config.toml
num_hidden_layers = 19
hidden_size = 128
num_attention_heads = 4
num_key_value_heads = 1
head_dim = 32
intermediate_size = 512
vocab_size = 512
hidden_act = "swiglu"
norm = "rmsnorm"
norm_place = "pre"
norm_eps = 1e-06
positions = "rope"
rope_theta = 10000.0
rope_fraction = 1.0
qk_norm = false
attn_scale = 0.177
bias = "qkv"
tie_word_embeddings = true
parallel_block = false
init = "normal"
init_std_qkv = 0.0442
init_std_o = 0.00717
init_std_up = 0.0442
init_std_down = 0.00717
optimizer = "laprop"
learning_rate = 0.0025
beta1 = 0.95
beta2 = 0.98
weight_decay = 0.29
lr_head = 0.00696
max_grad_norm = 0.5
warmup_steps = 203
schedule = "wsd"
decay_fraction = 0.937
decay_shape = "linear"
final_lr_fraction = 0.0
batch_tokens = 32768
max_seq_len = 512
doc_mask = true
train_tokens = 138700000
max_steps = 4233
dataset = "wikipedia_en"
Each number is 500 + 25 x the weight over its row's rms, rounded and kept within 0 to 999. Layers, rows and columns count from 0. Numbers have three digits each. The size before them is the row's rms in percent of the matrix's.

# down: layer 5 MLP down (transposed), 512x128, rms 0.0626, rows 280-314, columns 0-127
# gate: layer 5 MLP gate, 512x128, rms 0.0746, rows 281-315, columns 0-127
# up: layer 5 MLP up, 512x128, rms 0.065, rows 281-315, columns 0-127
down280 079:538511498513468486518512493448517441516546499526602499508472532502502501476495528508521510489475474537533472484516497484485482510508464489502493516493501487515498515492503480525471528453467487502474510505411505572519499517469484490480498558470516479517487513504502533492490467494532501484491523496480498510495509513560479503489495487542474504518498492499454513514516486518503504499526
gate281 105:521536503514485507516516523507534501472481516476500536478499484507474558527494541507473503510496512492515497506443512492517507499531479526509536463479506526473504527491515496491544519515532486561501502541479530542528521501478489523511480523503435490519580476483499508521492510516497498524478538564440490516488491484481497513536482511513468482529516522507478471443484499484472509521533
up281 106:451508481507516540471498492480509470512497503501518520475469524474506540532461543545504481453516494511497483493516478532509498459530550479506508524488531491493494521491446450524462501516518477510510509537490492504474492485524545519543529528502509499472522492511464512517561487480504500486501510450522498509511490450438495531485493527490473537509506507499535446494489494474454468513512
down281 109:500446532535475522554486509522455495497500470523478542504489484503467488491505490498536504502476461518557491549503519510482528511521478543501535483455481528513500487526555479470522492508488497508493499554466551552515500508501461507505491496489529474509479497512532529477473503502514481517506479518519449503485527526475504477516481487493524481558481550532489454498506526492488508471513
gate282 109:512464479476509502492514513526479451482509542481508493499436481498557561489487448510465488494442477466479521515511493497491457527536509530493493473497498493462461530483465526520491511524506490495486493493513502511502515515526513509541527499477491491517487510486491485470504474511518515501521464556478483508494534488490541506520523491467499541484496462528459536558480559500467484519487
up282 116:483469531525517488494489546499481515496514505498478442529513499483448509551431523463508481465512511494538470512486455489522507503520513446494501507471495510507518516549510509519489466502497470525507504505539489535559486533510490526473449511495487512473542544496474540466535480514464471526489484493479511515498485519450531518515495491457502497482525508496501472527477464508508513500473
down282 113:515471501527530513481442514501505525509488440513482550483475507512485473493486507527496468485497488499526478498468526462473533501535482476458489533498482491505517481518493486504539497503507466550523508466488573515452484484494536499489484509517496514480524485521508534488508494540475487500517477428498496513537491504507489522512500474539495532517565560454505479470501477484522492485486
gate283 094:502508490498490483524478485534506496519500484486506480508471528474509512507505508513467526465559533518523500514510546541545472491472444492467507488500500504514544503510488521505503491458485474554474492494472544514491514498509482553477546509472498463495456508485557512506464469516478477499503483500463504464439477500481508487519521472478446525497504497496517526491538528486539521522552
up283 099:510527491532432533507494523500479499530490528468483498521497509504489480471551514495484484510515477489502514479518491501502468513452456500500508485492492522545493549534484496504478497475500470521495469487482493520566504475507485476502484512518464517532517545502538550509500480518501496515444502543515451479491467512458480445497482503513505530507478467485534458520491539523507548537528
down283 099:487514514516519485472476547466480497504503514477521468519499503536535527509495510482516510492486474484486535502561482495510486491497496527502506478455490555553441494499510483479459501480492498486517499464454534553483524487464499493561511484480486483517541496475498530506464493460540498554485491529489512538442487507498562482540509466498490534464496490495481502495492489498486514501470
gate284 090:505444486496502475512444459474538503481511479465515475524491435485488525492543459480513473513488510505481504509526504519501450516544466510491522468489492493547492501468530497508498507529510497488499489445530520498459467491501454480504514532454488491550480454510496495494500527564524520522507489491490527492473500515524493514511542446489499485480503533516477483517520526463513473508470
up284 087:460511513500494488533516506505431484469493478512534495477466455522470530550595487503489510500485529459476473478488500533531485494562493480513500497486488489494448512475484505477512547466505504524495479539523479489476491486487505479526519550529499518468539537467494519447511511514516475490501495514497501491530487490495478505484488472482524494496503499535466471485503496504458469532488
down284 088:494488500502486512498508487490514469470522506500516512502456472503482503504518466465481511493494495512505459528486537487491501523464462527450508467461470522477492496511485509522473509499475492517517480534516509473471457479463551536475517516490488477526506465513487537510488521489545496539472503493474514477553453508574457509498458476482527468514481462524421496519482479482508502487525
gate285 094:521489473484514531557513479459475500521491468492468454495521478497515487490523482474486506496495524520482465522452488485519534521506531519449551483502524504482520499520475493496542519520503475506502492518463500513524427519528513501498523498536481484485492554537484529468479526495543458500469505508478477486496490485503544483514454460473530501503509509494523436518523523471457481505480
up285 094:511455509508553481525514473475465513520512497496517536513473522510546497519494528495512486495514466535499515506489480482514508509554481485515496498505500512523543465464488521480533493500555499486518482497556460538503501482501509520505489534497510515495479582491458529484500492494502506464496499516462516480471479514441494494514475480482466519486489487562498464551490521463437499497503
down285 094:511535493488493508478523518497546520468502461497499509506478516507503504494529485578517498510496504475512448535467531511494501474531512461515528477492483509502473481474485570486487453499498482431520540445501510483497505472492485439491517489460484501505513465491520483552486533504494464475528512478487464481485500534526450494504511523468490478473493508498520503533489474489537498494535
gate286 097:513482498508519512516484528486512489481465491435516499503517457531504549547521455533487518521441503520481502500537534501498465483542522493503462496561480522500472489476493500560535493490528471539481479471519497489505512519540476494508508525523475511517455511438505522495530492514512513518461487509462499483497445511505499523514485470476514513460507507531457502486503528466494472500507
up286 096:496501514532530519520511503484521542475492496457500523512494468537556527538551469530483518490470480522509490504519519503515460502526517486528457544534486492478443498482494479546538527469511470503504493519511450501510525494520476455512512498474516508506445521474485522471504475509530485507484509477457507498514478518500481508495482488482481490498484499553443498523489521462489457555475
down286 097:464513512515513526495487492533524455498531519490500486488488500529477517512479525482516515535485490528527474506502468517459513536501475529474490473463496493519517518509489510484464517494474524484500497549525499489447483492524507510496555522486534490491546492534504506542494509490545525523512516463481467511562507510483473512502498491482508518525464511558440520542458494524569508522456
gate287 112:474488476492484484523482512529543490534487492446444505484519466484513510475515465507473515517561488563509475509471485483423535493527478544512502505513523511491548481495485487507546515516509484527459509433486524498504500521481484516483456490490497490516510522503472539502483497482507506513505469501496470510502523529465517544531510478532506504501486513476543526477500536463497541502509
up287 110:531534511499499467492501564498460502436503525488506509529495463514462491523488503470504500500548497510537474500500508518524443502453468533504469464506483513527474505499527478536481454477479520461479484522507505554513491469530501545443471556497502534543491483524518495471498464515472482495529510515495509492504496510525543473487498519480478507516509543516492505525513504481511492519542
down287 108:500460504515465499493508471481513514516503497477537512477530542476530540492541523502484513488511529501520458497546485499467473534518535495467482509482495495482483539554518521468468476490468503467520491477463493515476513498493484490562511523493523489551489522480526505510468481502504502543477545490468484490501503523496488534466557544529473433507441486525492525518502488498490473506489
gate288 094:417522473502487509549502493487528506553487490510489482468523478520494457478486528463500499505505515532496546472480446470533503519513469513473536531496491516502502485507518503541461515508492499516495488490480496481522474530505472520502528513519487501515491516487504484442484505473491509566468521485459516508489515489500516499513528497533474539525511519505513486513506583489462489564497
up288 091:514495510466497499503511530523514497527516438492518511501530498498482558444542529508513478502493516520476500478480442472520491523510520530483513536491532512535509465489491488507538553480482554517480495490456498519497516512504432526500508499456461515475481512530521486520492498523518476505469500477510491474497478486512516501458496470528514453503485431503528532514503508510523528476549
down288 093:473500480518486498515522480504499491514589516496520562510512537505463525505477519521528538505505479508473532509493471458530477487461504530495550483481472540553489492475509520514483492511493497544487505489507460502480513490504482520493500503514515532481477538479489520514514482512522454460450502479498461476480495480501494468485514497513484465494459510503504509485470430519491571496487
gate289 104:543536526498474545466459511434581468492505543505521450538529512513481498494517498517519494444518495495484519488502484501503497519546497531526488517474466520496503466497530528504548486532562512483455491499505484498513525475497532483505493488496499493525457531486489538495525480508514483512455475515477531484511473487493484503556505508478526505505509472515497491508528527502501461488478
up289 103:544521522508491528492477487454556517523507544477529485520517553481519517484464540504530472503567496512484509484533485511540529512539524532578463519471502534534504482483504495490505467497505488458447482547493491525528507467483506491500510501487504460511484507498501546516526480539511502475465494477494512511475488482503471508537493523499504512523524496460514486503482514528488479486467
down289 096:513489508467539523501520548511460524460530507488507469527517504457527493506527541488490513499535508496498525469538479494506546486506545425516512535499487475478557535517514523483460494501485511471571496494546479490514528511530500549477512467492517536475488535509450499490469493516525487481497502518508493486511509477515554498513519493503494525508491487554506502533468528506506491512499
gate290 119:503485489503507522518492470470503493495500505501470492509506521486459470530440563502470468472554484490524492500450504494469508504509500524529529470484542490501509496547461510485533446509494497518478494507497520524493463495488531481513487507493506479493542510483474503592543482505518497533490505446465515517482487483467494508527456530511505509463484520497495497435487537485474502493498
up290 117:474477489490520522548489496508470480540527523522507535491513504469509516477507509513496523431541512500537478456517516509505476546508471512493487504487491514472495501545501512493499487506504533547501543474501506503524540525481542470565514485506475507480510544454491515530489441461530483495491496470492503487497492477503530517522494518515503476495484499553501556511479498507552529458459
down290 109:519497491508503524466532512469500467479505531510463531523508480506476499496493465522487482496492475523528500474468485512491524466475498513542451508491523476448485522518503503497547493473577467488491489486513436479495507505511437519491507460505497505503510511488545526496495502459462520470497496484485472483515510484476531474544539524523511498469549525463507515468510498522522506571505
gate291 105:478513484474498518532529492472568501473500450488457480520541518517524545478483487505492516516491463501495518526492555527466489489511483534514540478482506506488519513500531505514486509505494492497464480486508515473589468543519495447521465491510536460528478509537507483483478564534533516506471478488494495485488463497485488481546527500497509491533477517525509523516484504510506515517525
up291 105:517486509505530500489490518479525516482478522441534532533420475520508494529492493517471490488513537510555491484511496491503488496493499515469454510522509488486506457528503535499578470537533523509488493522494475494483493467502506540493533510486514498497558483455486537499489492483536491523495522496459503476467488539489510501475486521538458470522509484482529534517530507482508510540537
down291 105:510461538562501505475505503514487517548496513465543480493504516507496525488524485491501458498515548545511478527529466490524444494511477502475542529507509511503474494454466547498505449523481531482524540531485507488464545495486493497507498491457469522490445542447471484515502473478494478464477501531483524506502488500481534518486505506501536497482454483497508518463522505492497483506538
gate292 112:501510473481533520509545504526459490494530455492510468461477495498575539461553488521474498495475451464457522494501494521506500525469488499536476482516501495493500520532489454529435538505508506466491495519463463521513504520534510472474503497491486488485509479481488461484509498493529484491489545474518548506517544479508556473489525490496487495499499459470516473493492505477509480525478
up292 105:492499492468466478486472515471496481467473460513504471500511540495495499479460465535526535476476472476477513465515474533457491511512510464492483492519508527495495467494519519500484543472471452483476498506502497427497476529478519521502539550459490493515484487511507512471515513461493516444480483482471487499484520513507474533507511461481522515513522477482552516559523521505487441519509
down292 106:500457487511470475525517492483493493468540499487481495502510487499501501475468497507465503537476530508496503523494477453518460507442493480523498493528519502483524557517462461497462505473488482489493477543481504452532529500521515482475428493540501496492478452486463521494499505473499456490532506502480449455526470506527495514522513483483532497514444503513506476487454505469527514493451
gate293 095:504441483490500482475491493530518490488467526471521488505553489521524488487487568468520476500489482487448482487476475477450542489457512442540494497472476514510507513495515545522479500531453512511482484511544507502532514490515534505482491495524509453503520532490463510501516480505551542502496525539501486500516491498537496528530499495520470537501474485529515451502489534501482504452486
up293 099:464558502565530524507506482496522478488507483470477447503533504497484529516496497481500490491494507482510479585543497538492500468486469520528477476505519457517533496501511520538552530475495541515492510485499490486520489475528492522495513524517488491507443496482495518516529467486488473519497505507531494489498520516489501519511498494441578497480476513517441473514472489497483537495495
down293 098:502572475489500496511501518540476507499462486532456535474520500496542514547506472505493483508525537487527493486469534530509515573512495499498506537565505507492492448528499450507484483457495462487553457502524516521488488467537518471494484512500498483426480508475517505530512549505485499518503486491506513525512483514503511510514476529492499521529503483468515513498520525501473488533496
gate294 094:448477476485479491514483483466534517494495523510484509565495465483513455552530489521496502487480495455495511521470476515502476476481460557492504499500483470494507484503508517529520472533484541518511496502518527482509487468529510473533478522503520493508492479479475472501523497526525518525516519520462543483448454509493500541453476501523490531520490573520510525455530523475491473496477
up294 090:448513509496546520492487476513536496526513470536423504526506484512555505502524458538500487488505500509519520520487505551469495486497523557520559536483510492456526513488492499546490533501477501475520512473480490473496520481493473473514492495486512488492487513533488475525497497505548510517525482488494484504507459487498489501448516511509498519530479545577519563490525496504495477495508
down294 096:491521546473487511482506518545514507482523498490435498508489480550510517509444479474489484496505496582526487530518470497474559475517519529472485512492517484495516459482478487501496517509457511485524536489507502496492487482490542540489547460481482517488496554526502521544487519490491519483559507453479509494469469521516498525524555514514505503478526531526488502510485485530503483508489
gate295 103:512460496490546526516511484487532505485509485549497527501473509496490548556506505531508464510460522536507470471500552543502453479478495511538461451497500484515487523461485500555518525476495489495510486494539524504474474494522496533497481532516510512528456511478493502520525493478489541491484506532490488490514533481486527546469438521484516514499504493519474550529528504450511502492525
up295 106:502485472481521462521490481468486514516537471516526502483508503474508530538529523501508486480479513497504456568503485509530489496496483490533491477514532515506484527449430536497519470495488522476502472513556526509505496505517522516501513532511485486520496505483500495484517475491501531487478494499510509476485580487497524491457513507451509504490434517534513534546551549502475531468488
down295 100:484515496542522461520503503509532495507483487525463500495491506520528499533496507516501509522497481530494499416494514515518517500471504427518511451505482510484518499506520422508518528458488488501505492523518465500514484473520491481461412480478505515497467512463521487503484482503489517480507496513503495480508512499494509508493471489433516538569484501492494510520520510465484538549514
gate296 100:483477514519476492503480541516498454514477470522501515522448488492487473532511497498472513518489491502528506435480489493474487492557444480456485522461511477499487473485465509517503476575489513487500479479490531510495480477491519488513451515490510508493490506493473479488548528502464518437503549510491482471491475452515515513542535523489526543482503483528486511481474493452517512512476
up296 092:493515477503504502521462512481488491513533549509504503513537505482494506482487554477493472462546507522494542503516496496497487536501522464507509457532498542500471549475497519433555476483495528501474492543467539479461478483479507511496505485476533485447485524501470450511522431517497539505486511522506479514488474502485490531506474476499511482509498510509463514502519520517429487494493
down296 094:497474489488493504524488523507503462528494479492530446504438546458506482518485517498498498468479460529520521488496493541532517507521504497482495537508495497490514495491483507536488511544496537511462490545477519526477494555489503467503500495518488473491537511519556496526503475549474501469500539481555501480491473478434437505493485491535468460495479509498487517458515502512496524537477
gate297 079:510455484507548495507524452502495513489507474502492500550453508485493484468482515477493499510466486555547535506491496519485516529466523538446539524483527493492541475534528536528446464542464484523499469554485476516503460473504493530513468462498482523497520494489462480500494519509559515499495512510485517521499497478478494514538513522520509478473484498490535490491507523527461519525525
up297 082:503503444427511506475526488499486520500453494513515481484510498492503531535481514499476492503548529511509450501473558483517517498441424510476456482493480480486509476497466525468495456502511472494494524514569476508496474514500468514484517485508466470517513479488500482491463496438505509469437488482515516479536476499493503494505536489504493504521512502502486508486525481507479486503538
down297 081:504506439539528500492512492477518498517518488495527500506528495497517541495505492464506480504484520494543497491510518497500504512496472528481493470482504482479504475484542504453557476560534494529518501533466538480512491575474444527523471497500471512501498454526499500517492469519494493482527514556524512484461490456496482495498491504533529502529416490493496502475525511515468514472522
gate298 099:519517480489553486515494541485506485548502535506501497505441469510442506527508470518474497482513551494517466517493530499503503518526466470438517472472519524526483475440549521481494481505542545528485485501521485552494535500481485527513497544521505462518516523479509498504498489497508525554502487517531490516501515473470505515506510461486475525516491508512535512511526513559517498519489
up298 085:458473493519502477503497511510480474488505524494527491529514499479511518539511496494461499517482470530543448508482480487519514480526459512454530518504475521461477513518523521550508489536522494498526490538474565500516505502534501522541466505534506474485513537496537518521487459496511462527494522530513474493491483502490497503540515552519539512473466543512445515499480477532542544521492
down298 087:492526446512491496452482473491532480561519538498472529484483484536514514471476466510451527490480542514515533513461505547509480438531482442516469477491507555513492548463477457515497485502509477493513517490501498481528498477486498536500482480478496486488484513520523471520492493472488458512509502485506502527501530489501501544527520536539477471493504510513529479481489551485515502533479
gate299 107:528452502522484515541479527509523476497446480480516480532492505474544488481475504482476502501472499489506478507468500488467502522520472474496459483433514482500502461534502500484507531517561474495474480529511496513502498539474518517504524485486501451526538493503492529489487476534505512474456532504472472491449477497509518518508474513508440493528473500516530489460522474497490516579520
up299 102:484496485494529492488475485529519530461484501514522502496520498468523497514492466482465492499523577503489478525489503492583522504546486495531518515509503487508439508489506478490484525498515469497504502540489483559491465471494505503517505542456542492522503497533520507574552473467492495501496537549539482494534476488500503519498513529525509521507492476481478497497490446500468489491517
down299 105:499476502484515490549538483495495499489514481526514533517478497495484489478439507547496491496546529487526513458457479474508516541498466509564490481512506480530518501506522453504536501493496513482527465470548528534512491491489521499491471526486521552552467506486508512526501523523544476498526474528496424513473549504529515529513478474522493520487496524463510487510473511506483509526497
gate300 089:550471516507534494497494491505480475509500456465518494487479490503534538499521528468475525490519483487489512472464496477471508504547504524494442489476460498470508460526491497460476534515570508517471477511491489494481503475527516471496463539533499482521519502522496536494531510488472496446495512484517508458484538500488479497515488519500499523439534461532509493487521517428488461520500
up300 088:553459521503506491497552470504465461505504511456511493502476506549481489511480515501518520499472506501510465490491548511475497492498509474486458511479523495485492484532523528540486539493455454463518455544488484489503452492484537489504496530535433500459519491474524538490526538462486461490518472480486491542479519481489504495479480500501503517507538488564478473502508501512500472485494
down300 088:490503475529486497469504521458524516529511550514449481508482506483479453539471452536473482533486540491506464498528456501502519495482528514523530496488501506499476499498489485522529509500489527486507502506540437465508436493478501537529473466494516487499476490489490483489502514485518512524506511481513500516427516488503495470540519540496470472509488536515556521544452523525510511508522
gate301 093:500487479483479532492519487477475533545491506478505496476539499510525540491509490498492481484535516478478508474452493470488463524506489491500489487515507519500448522486498523465447492526475515504501513498526479531519554540529572459549539465472536490499525513516449529475438491464491476473523491498535500504497521500500501478479520487501488473540491508502511499537480521502496445522460
up301 104:470517519496506484462488530527492440486478443495513471541498490515507440505519485480496505510521520519504490402555534490484531456495487490528531521515482481530540514531470496523537548498491450513512481454547522501505468506506512525505478512493503502501470465505491489526524466488475530474500455494474479503494494507487529525537482473500497507492510473506486493475530492475508486501492
down301 096:520509484462494503518500476511497476516497515521492500494509518500512527449498502542518507521529478487526495559450477439462507463483487532522476459526514518486532490509499504470495489476526528529429491526503502535461513513494501498452501557495514485519506515539544509475475515531512491499484460516487531495563532508521468507465499487459513492472494519505470494518501498563485507481475
gate302 091:508504497513517511498483461507557486495521483514451463509524524463481504542509481488501495446500525485489439497541520517508509525497518504502533507527481490500528480545472467490520516508470535532517492547538466531569524494507465522488508525513498454517487519524481544531502488467471491498491504491473483517471453454490541506501489479494536526502485482504511516451529549493480501488490
up302 097:496501485491546508493506507489509446514477508499546475516513519514523477510515475538533494520491485503484501460510543488511513472525523455493484493519482537531557467490509503496467533525508466493487493480495484477491494489489535524480508522496464493536441491479513478475426533523484518442486500516489481495523500541507478492484464456511492541514505445500491522505460482504447491501445
down302 097:485511454491485496554484510486473548491449468491444485499483476499493536500524533487498469555474445498468476538496485517465492522494498484472505497473488560496488506487505482478502513533488503507533477491495500484538501500498485522497453518485485515509494543488522536489543505531532551502457498512490481535533531501518495546511494531496527496533518487522546479507507453480461538493498
gate303 112:437516472487515503505537515499479489506530518506489482488498499477490444521512471521492491474496490502490509477532452518489467492506511528471564470513523477433484498500473526484451486567465472486497483464473522516512493500547471480521489522508504479474496502491448457495532527504484506533516484521507485530539509477508502544504515512507530493519500539526501535485536491545479474466481
up303 113:523477485494524438487537527515495495474510493543496495473462489480458471470489494497501546500481565477495478462477513533494482507500489460492467500510484488512532460476468515506538485506504493472470482490512443484472506473480488475508511514496472513516518504456480455495531537505469481490509474505514530506544512518557502496477483508494515472502537472521528543484543514507516426504485
down303 108:504485508476532492506494517519491547536494537480524451514513523489521479493514517501490489510487529469485502537530495509503477492451529489452549518552468495466497502477478515479450498511464511460542467467479523527495493505530483531523517471472513511450524508496445487518494496524503480476524509513495484524470488464487530487504556493492517452494472460508504566480483510488500454495488
gate304 096:518500494499510520511497521507541520474492467482488480490500485476471565481520525524487484499496530513512467511511541494516513502466477520525480486514504485469524438509511468510535495505557509529471470525495508501495505481486473498457517552487493475515477389496547508498476508513485464530465535499466520493497472489488505475503505514507517455468503534448494533490518498476527473507499
up304 100:447495488496491497480489482522465531476500477480481477506495501497457518549451494497487516512513515496494509515562479533482451495481503536495503524500502489521557472483504502481523515512445461463506464477548513521512494484558484502507527503470517461478502500515481500536512491482509551492508451453517496510437499501537506510514551476539513530499487506521510517487535478461532504484495
down304 098:536489458471453517478504500515509519542482531477488502518510503482528501565548484513519448469515495480505483504483509498459498467502513512504455488492519507501507496479520535452472489531502486476543509493468505530474489525507465523512518488495516531455522517551499456521527499473464482445464474526509494474552509493469458494452533516512517474481495463497523495485504522519505511538514
gate305 098:533485476483506510527488517507480470501511453496500470512485489484529531491526474474447515478487475508435483446517513515522446490498486479472484448520525497513502511520443522564478546535539530513500510495499523517499499485536466475511502524474445488510459513478476494497524468501490498443466490498517507488467497480504544512498498520503522516514511503501507508506514492454514521539550
up305 101:553507483506529505486519530514446494495522456468482483515485512486515523516482506464490525506510519560484537455552469495505449480480510462451526503518485473492541506528486508511463527484526487510508560487452521508485508462506478512472509485476481525460477517494512522479492470457496475484503497487532489472478506505487530479487516498517552540511510512507512498546503468511490530546530
down305 103:538514517540516516449485504506516500496498509498505488500519526508521482509439521492517533491546566523513532520521497495445499484522516490492478516521503459520497530483495497466480494480509521507568523551476475473500507508469504536460507497547499554511484524512515470489469489465528441521532510486518497458472529519504475488494507464473490487545502507533494502523458482542485506498498
gate306 099:526449496513517504482462514496491512515484520546497489532499479478489474477468520504498493478473493465477484483498512494506459462498491478517440523487468462551508463500485511518560522518494530511506528512535506505501537447525484479520502469547517492521516495488505550528528465490529487504512453477516498489469490505522537469479544496568507504489492483540497539519502519471466503487542
up306 105:504501509487510482522479512516514488463501482524510520525514510524513544498502434487535477532522542508478474544482489525559511509515505519428504493508482506511494489470528489477473527505538515507473525490532484505491540521478452507508508497447519519453542476487536489482494495475454494499528486508495469528477474552496500486525493477515503523509500469457511480518446533502465546530485
down306 103:446533505500465462504504485499486500484496463523528515509462522505515527455485531500533512514507540480500498499472515488462419512494471471517509486489523486523465518514509482516532506512494538519521481527470536503498507492505515475477481558536515465559477494497493497454538523538541525529488479505523496487457537483474459492494465479501458497512493480487511507479510462503483540480466
gate307 128:486458467523507474511507496508531475519469545509535513478456439488520500495471500501508491496442474506505532457481498511505479503488460545471509505494514486465476489501457492526455504536502543492489489482498541497528471466523463494568518505516508496477479523478506464480514500513502534472501528546504515505520493499438546526480510511510499502497476464473540521504502533486455496536499
up307 127:522512493518515535533514465526447454511490499429502492453505505509518460476497536470528550503478456484502485489485483495451497496479498485500509505464503473473505519515492514491505501505512510507513527477482496506522483487483466536525464482563457528506500530492552480479476522484504503466500492496517483501519517480449512501506496483479464520512514496523536440540451475536449480503494
down307 125:509512472501514508479509489502475526534494494496520466456567467521470472469480488523493556516509514470487483516494452464474473496538541522519452467473462517506507518493505478444542460509511454515477507471478486549511472531496435508502501491525476537537486499489541494520498495486513453498504489523513493523528512499475497479536466505519486514537537485501502505492493490496485504474538
gate308 104:503470485523509454483515454499506477499507523469479478548489507513496467495477484529487508488539482460513496496519491517478496533491499491475537479551504514492471473471528532469490464497489522523509487490474506527545492491477522517494430526552512503518548502490522563506491519459492504461538509488495533530524473511472499535540470484494484545512499540454526496505444507504488478487506
up308 105:489497493505519453500511500530490445485481503532513470506459490530524544506468525532515559496495481482540499547471533520480530486511525474545488475501501480484456460486508497511504508501480553504512500459541527498504493474509508473505501496501529504510513437536482501480476478514518551506524483496492497518548466451483485478498512539509506518500509451534449501465505451491495498492478
down308 100:534523505512490475507512503505474506477536486476539506487515504535511511519495507537518529453519476508480493491477510493511470445498510537452533465511474461523512488470507555556485470517503483505489520503495489493480490537509449548499502481507483574503473506542428512470515492444507474483503480501473506509478470498480473484433479496503475491508526457497515473479497497504491493499496
gate309 078:489463459505440424479454519489508491471498479512528486515504487503477508494526500502483492483474551477498528510541503510490484499491503494464509488510509480509469499486456491526449526531489512544514533458516508491499466472494480504504522513429498506535453495496543506476503497503487500552525492520461540544494502485453510491524534494497477490517460482467468533516467506500484528515516
up309 080:466502499465490458453487511500490531459501496510529497518526508538471453491547539545508556499466500463506481530521511492476494468527495513495537502446491486471491528502530482469525495539504485510508512488506526499541521494470533498469490501470557485470484492515483520502502525532467518517483480489478505475490532482506484549506524521533493457539525532530487472449541498484483498481482
down309 084:492516478498461510498512480477512482479501513539475524497523519514464467513511444555502486528478463527490512485501499504497495502514475488476528509508463520473487516557477463512493523520547435488504491501523494488529487471508484517452486541526521531454491467532535529521553526457488520512509541490488478535516482499482486493528551518496530437490516509496516513532461515488469503501501
gate310 074:498504462515492510537523526529483495544493491517495490494473481493502471457490459505449498513519549518535488495514448474465510503470557489518525459536515510502501488505515496481492461559473481468498501503514481477458472554512491530512500492500551497514482455487446486500472502533492502515539497539515508505534493505517503491476496513525499530541481484456479490499506495536552464484462
up310 085:512506451475494497514516508539500501504478537489496516509475481492523492505559496554519529551545503486501486515492533513500522486520531495532480504495542552515443510489513511458482490475559515556494453449494503496501531508471483480486525478475488481482500454519483505466469499535498520491524517518500510499511544510531546527493497521506489468517479466496494467468451535502534498504513
down310 086:522469503490540531510494480498504483533492478494521502533511488527491526502534490511540517479487478508474483542533469499514551455506513490492526507479500513521496525528511550508497484533517486483510509564501485493485496537493523492533520493481496477532429513463470486502449471491474521523505465539549484530442499493447518468491505500537517510501484535479515497492496466489478566505513
gate311 080:568483523472463496496517531507476528497501515509509440486495491450486532492548472478501480491524525468525521498505511485473533548491467513482466491463443509519529507525503485504456485498492495507477497519570478520475481513502496491519508494529534501478510452479463463484459483520488487472487492502507518512509493510553521510523516487490465533486545503472506515507520514489549471461465
up311 080:512506544466489548470466531511503508531485530519476509492495533465500534486509503454498503467533518485552504480495527499458520507485469500475480567474458523502488454499517503522510469524470527500462497500496542488564494498531515524513551527507515486484523509506502494492527447484464491474466503528496501494516517527541511507537469491491514500473538473477493533530512511506472508460472
down311 081:511511530462529529511483480499466535503533496485500504510536480529541507485490508488558531509556540489531483481514519483469494494484493469534502500493483509490521493465530497461488475501530481535534508494501493550484479469502490515473476485525536455513465522540467528546486538488457510490523498429459513504514515519529502495506478473495486535512496476538495473518512493476551476459503
gate312 097:505467481553501518527491470482556489493469519470537502528535518488504483541517485468502538495535515470483473467518502449507510484537503488497506513507499545511495448489534495503516502539517478500507489492475497514536483506494506504485463516524496454558498550504503566544512561492529504495491479472513547494463466509520502528528532505507458538486474512484527499516495506500490526519503
up312 095:512488476445510488533534516546488499511472495462465481491502439477467492476518438502444469506530509509529525482509505515458535507506500482469537541477503490502562547472480499498477513510510527520498497493490491483495529539487462509492495514546491505485512481519457479481516559473526501525484512529500442509497504473492500479500508531483516502537502467473541513518512547499486508489492
down312 096:492482533530503494449484528485500495518463512521548524505507489522468546495457461457492528481501524505506498506475521513476493505457501545481492496498491534537491505525502494479528536500529473519520553494475485463527484513442497516549511545492494452481533495500477478495525469491440543503483493494463488484513498517486468523483496485480491452510549505447489508472511513540476502497482
gate313 098:506489451465488509507483505501516468498522464514504461504524514463521538471460446508503525495483494490495483548512497521484467531517510561539474442530507497481509482503518465515486518492535557495470495482473500495519481492481490498496470556532544472523479550524507526512483522496504511481503506489490533516508536464479537566521545512511506524509530511496504520463472506487478505468501
up313 092:520491516478433478533505491506489524468476498497532502546512491506480475486495519454469488471470517550499505506481516501504546515500474474498489521451493477497493472495496555493550510538472498515498511529508505509461452529506517500498490496472497566462525493466498472456516456483507464493484509497433498454482496542484506508516466514511500484500529536497500502500523477484514498493564
down313 091:526504566533486504485492462507486492517518491531508515483471523455474479483484500465495463467492489491468522510487506504469483530556487485452520514468530488482492454477516493476509498529460517547478505479523536547504452479478511515532484519493502487543463514495501495548523480510500456505494527466463552512522485510480464522530513509493520473483501521482503510534551516484477503475540
gate314 128:531481489508500487537484493491510464508463520448512482526462472513477490521505491513459525500522460453529503494512501471469479506478494541466515475493546497555492436491493548485529467531484532537464484468490559509504497508505491481499467512489480503561516547498502508487491513489496490516519463552488482484514480491449545504519488502505499516458495510466497496492483540517526529478499
up314 111:498491478520489500485495471514454511505462506522515500489477507515518455514477497541464534500451485473510473499520513483477512498481529499501532514522547487540484461474463528502488470490471508473518491528516511489474523484498456512480491513491544500530512505500553482485510514486473488506511513534474456472525446408443507460473521527533468480508460459487502517516478495521509501511502
down314 111:513476496438490509477521527516447520467524491470476472512540471524514515494504501494525526524459469509453485490529506509477505479509493515520520478477486468543507535451500476527492473506486507465494516558509465493521503546484516506497514500479466493516476489499490495485475499456502526495456493552516514500462504519464529435483485542473501516503502461520545517555507486487506509537484
gate315 102:516502463495513506551464517464498502506535476463530498479505522521515468453464437474488547490487527515437515526483512535539491500498509514492495509494504521537540454510519508551547516531478507504448516492514520520503489513508542516548499481502476474488478526470479486534500472501507469509511447519514493505489507514492540504565484467501512514489491537529470512518479519492480496515502
up315 096:493498520451484465541516484506506514529516500511501475509492474508552466501507494480481513449482463527540519518460480475477548511563519499470481497480450481427502493488532497493532473515546505516518507517471474499475503481479521501490473489507496483491555533546486505463464530469553487517526505510502501504535483474524477506511495509542457505483535504484465496472494485525490488505508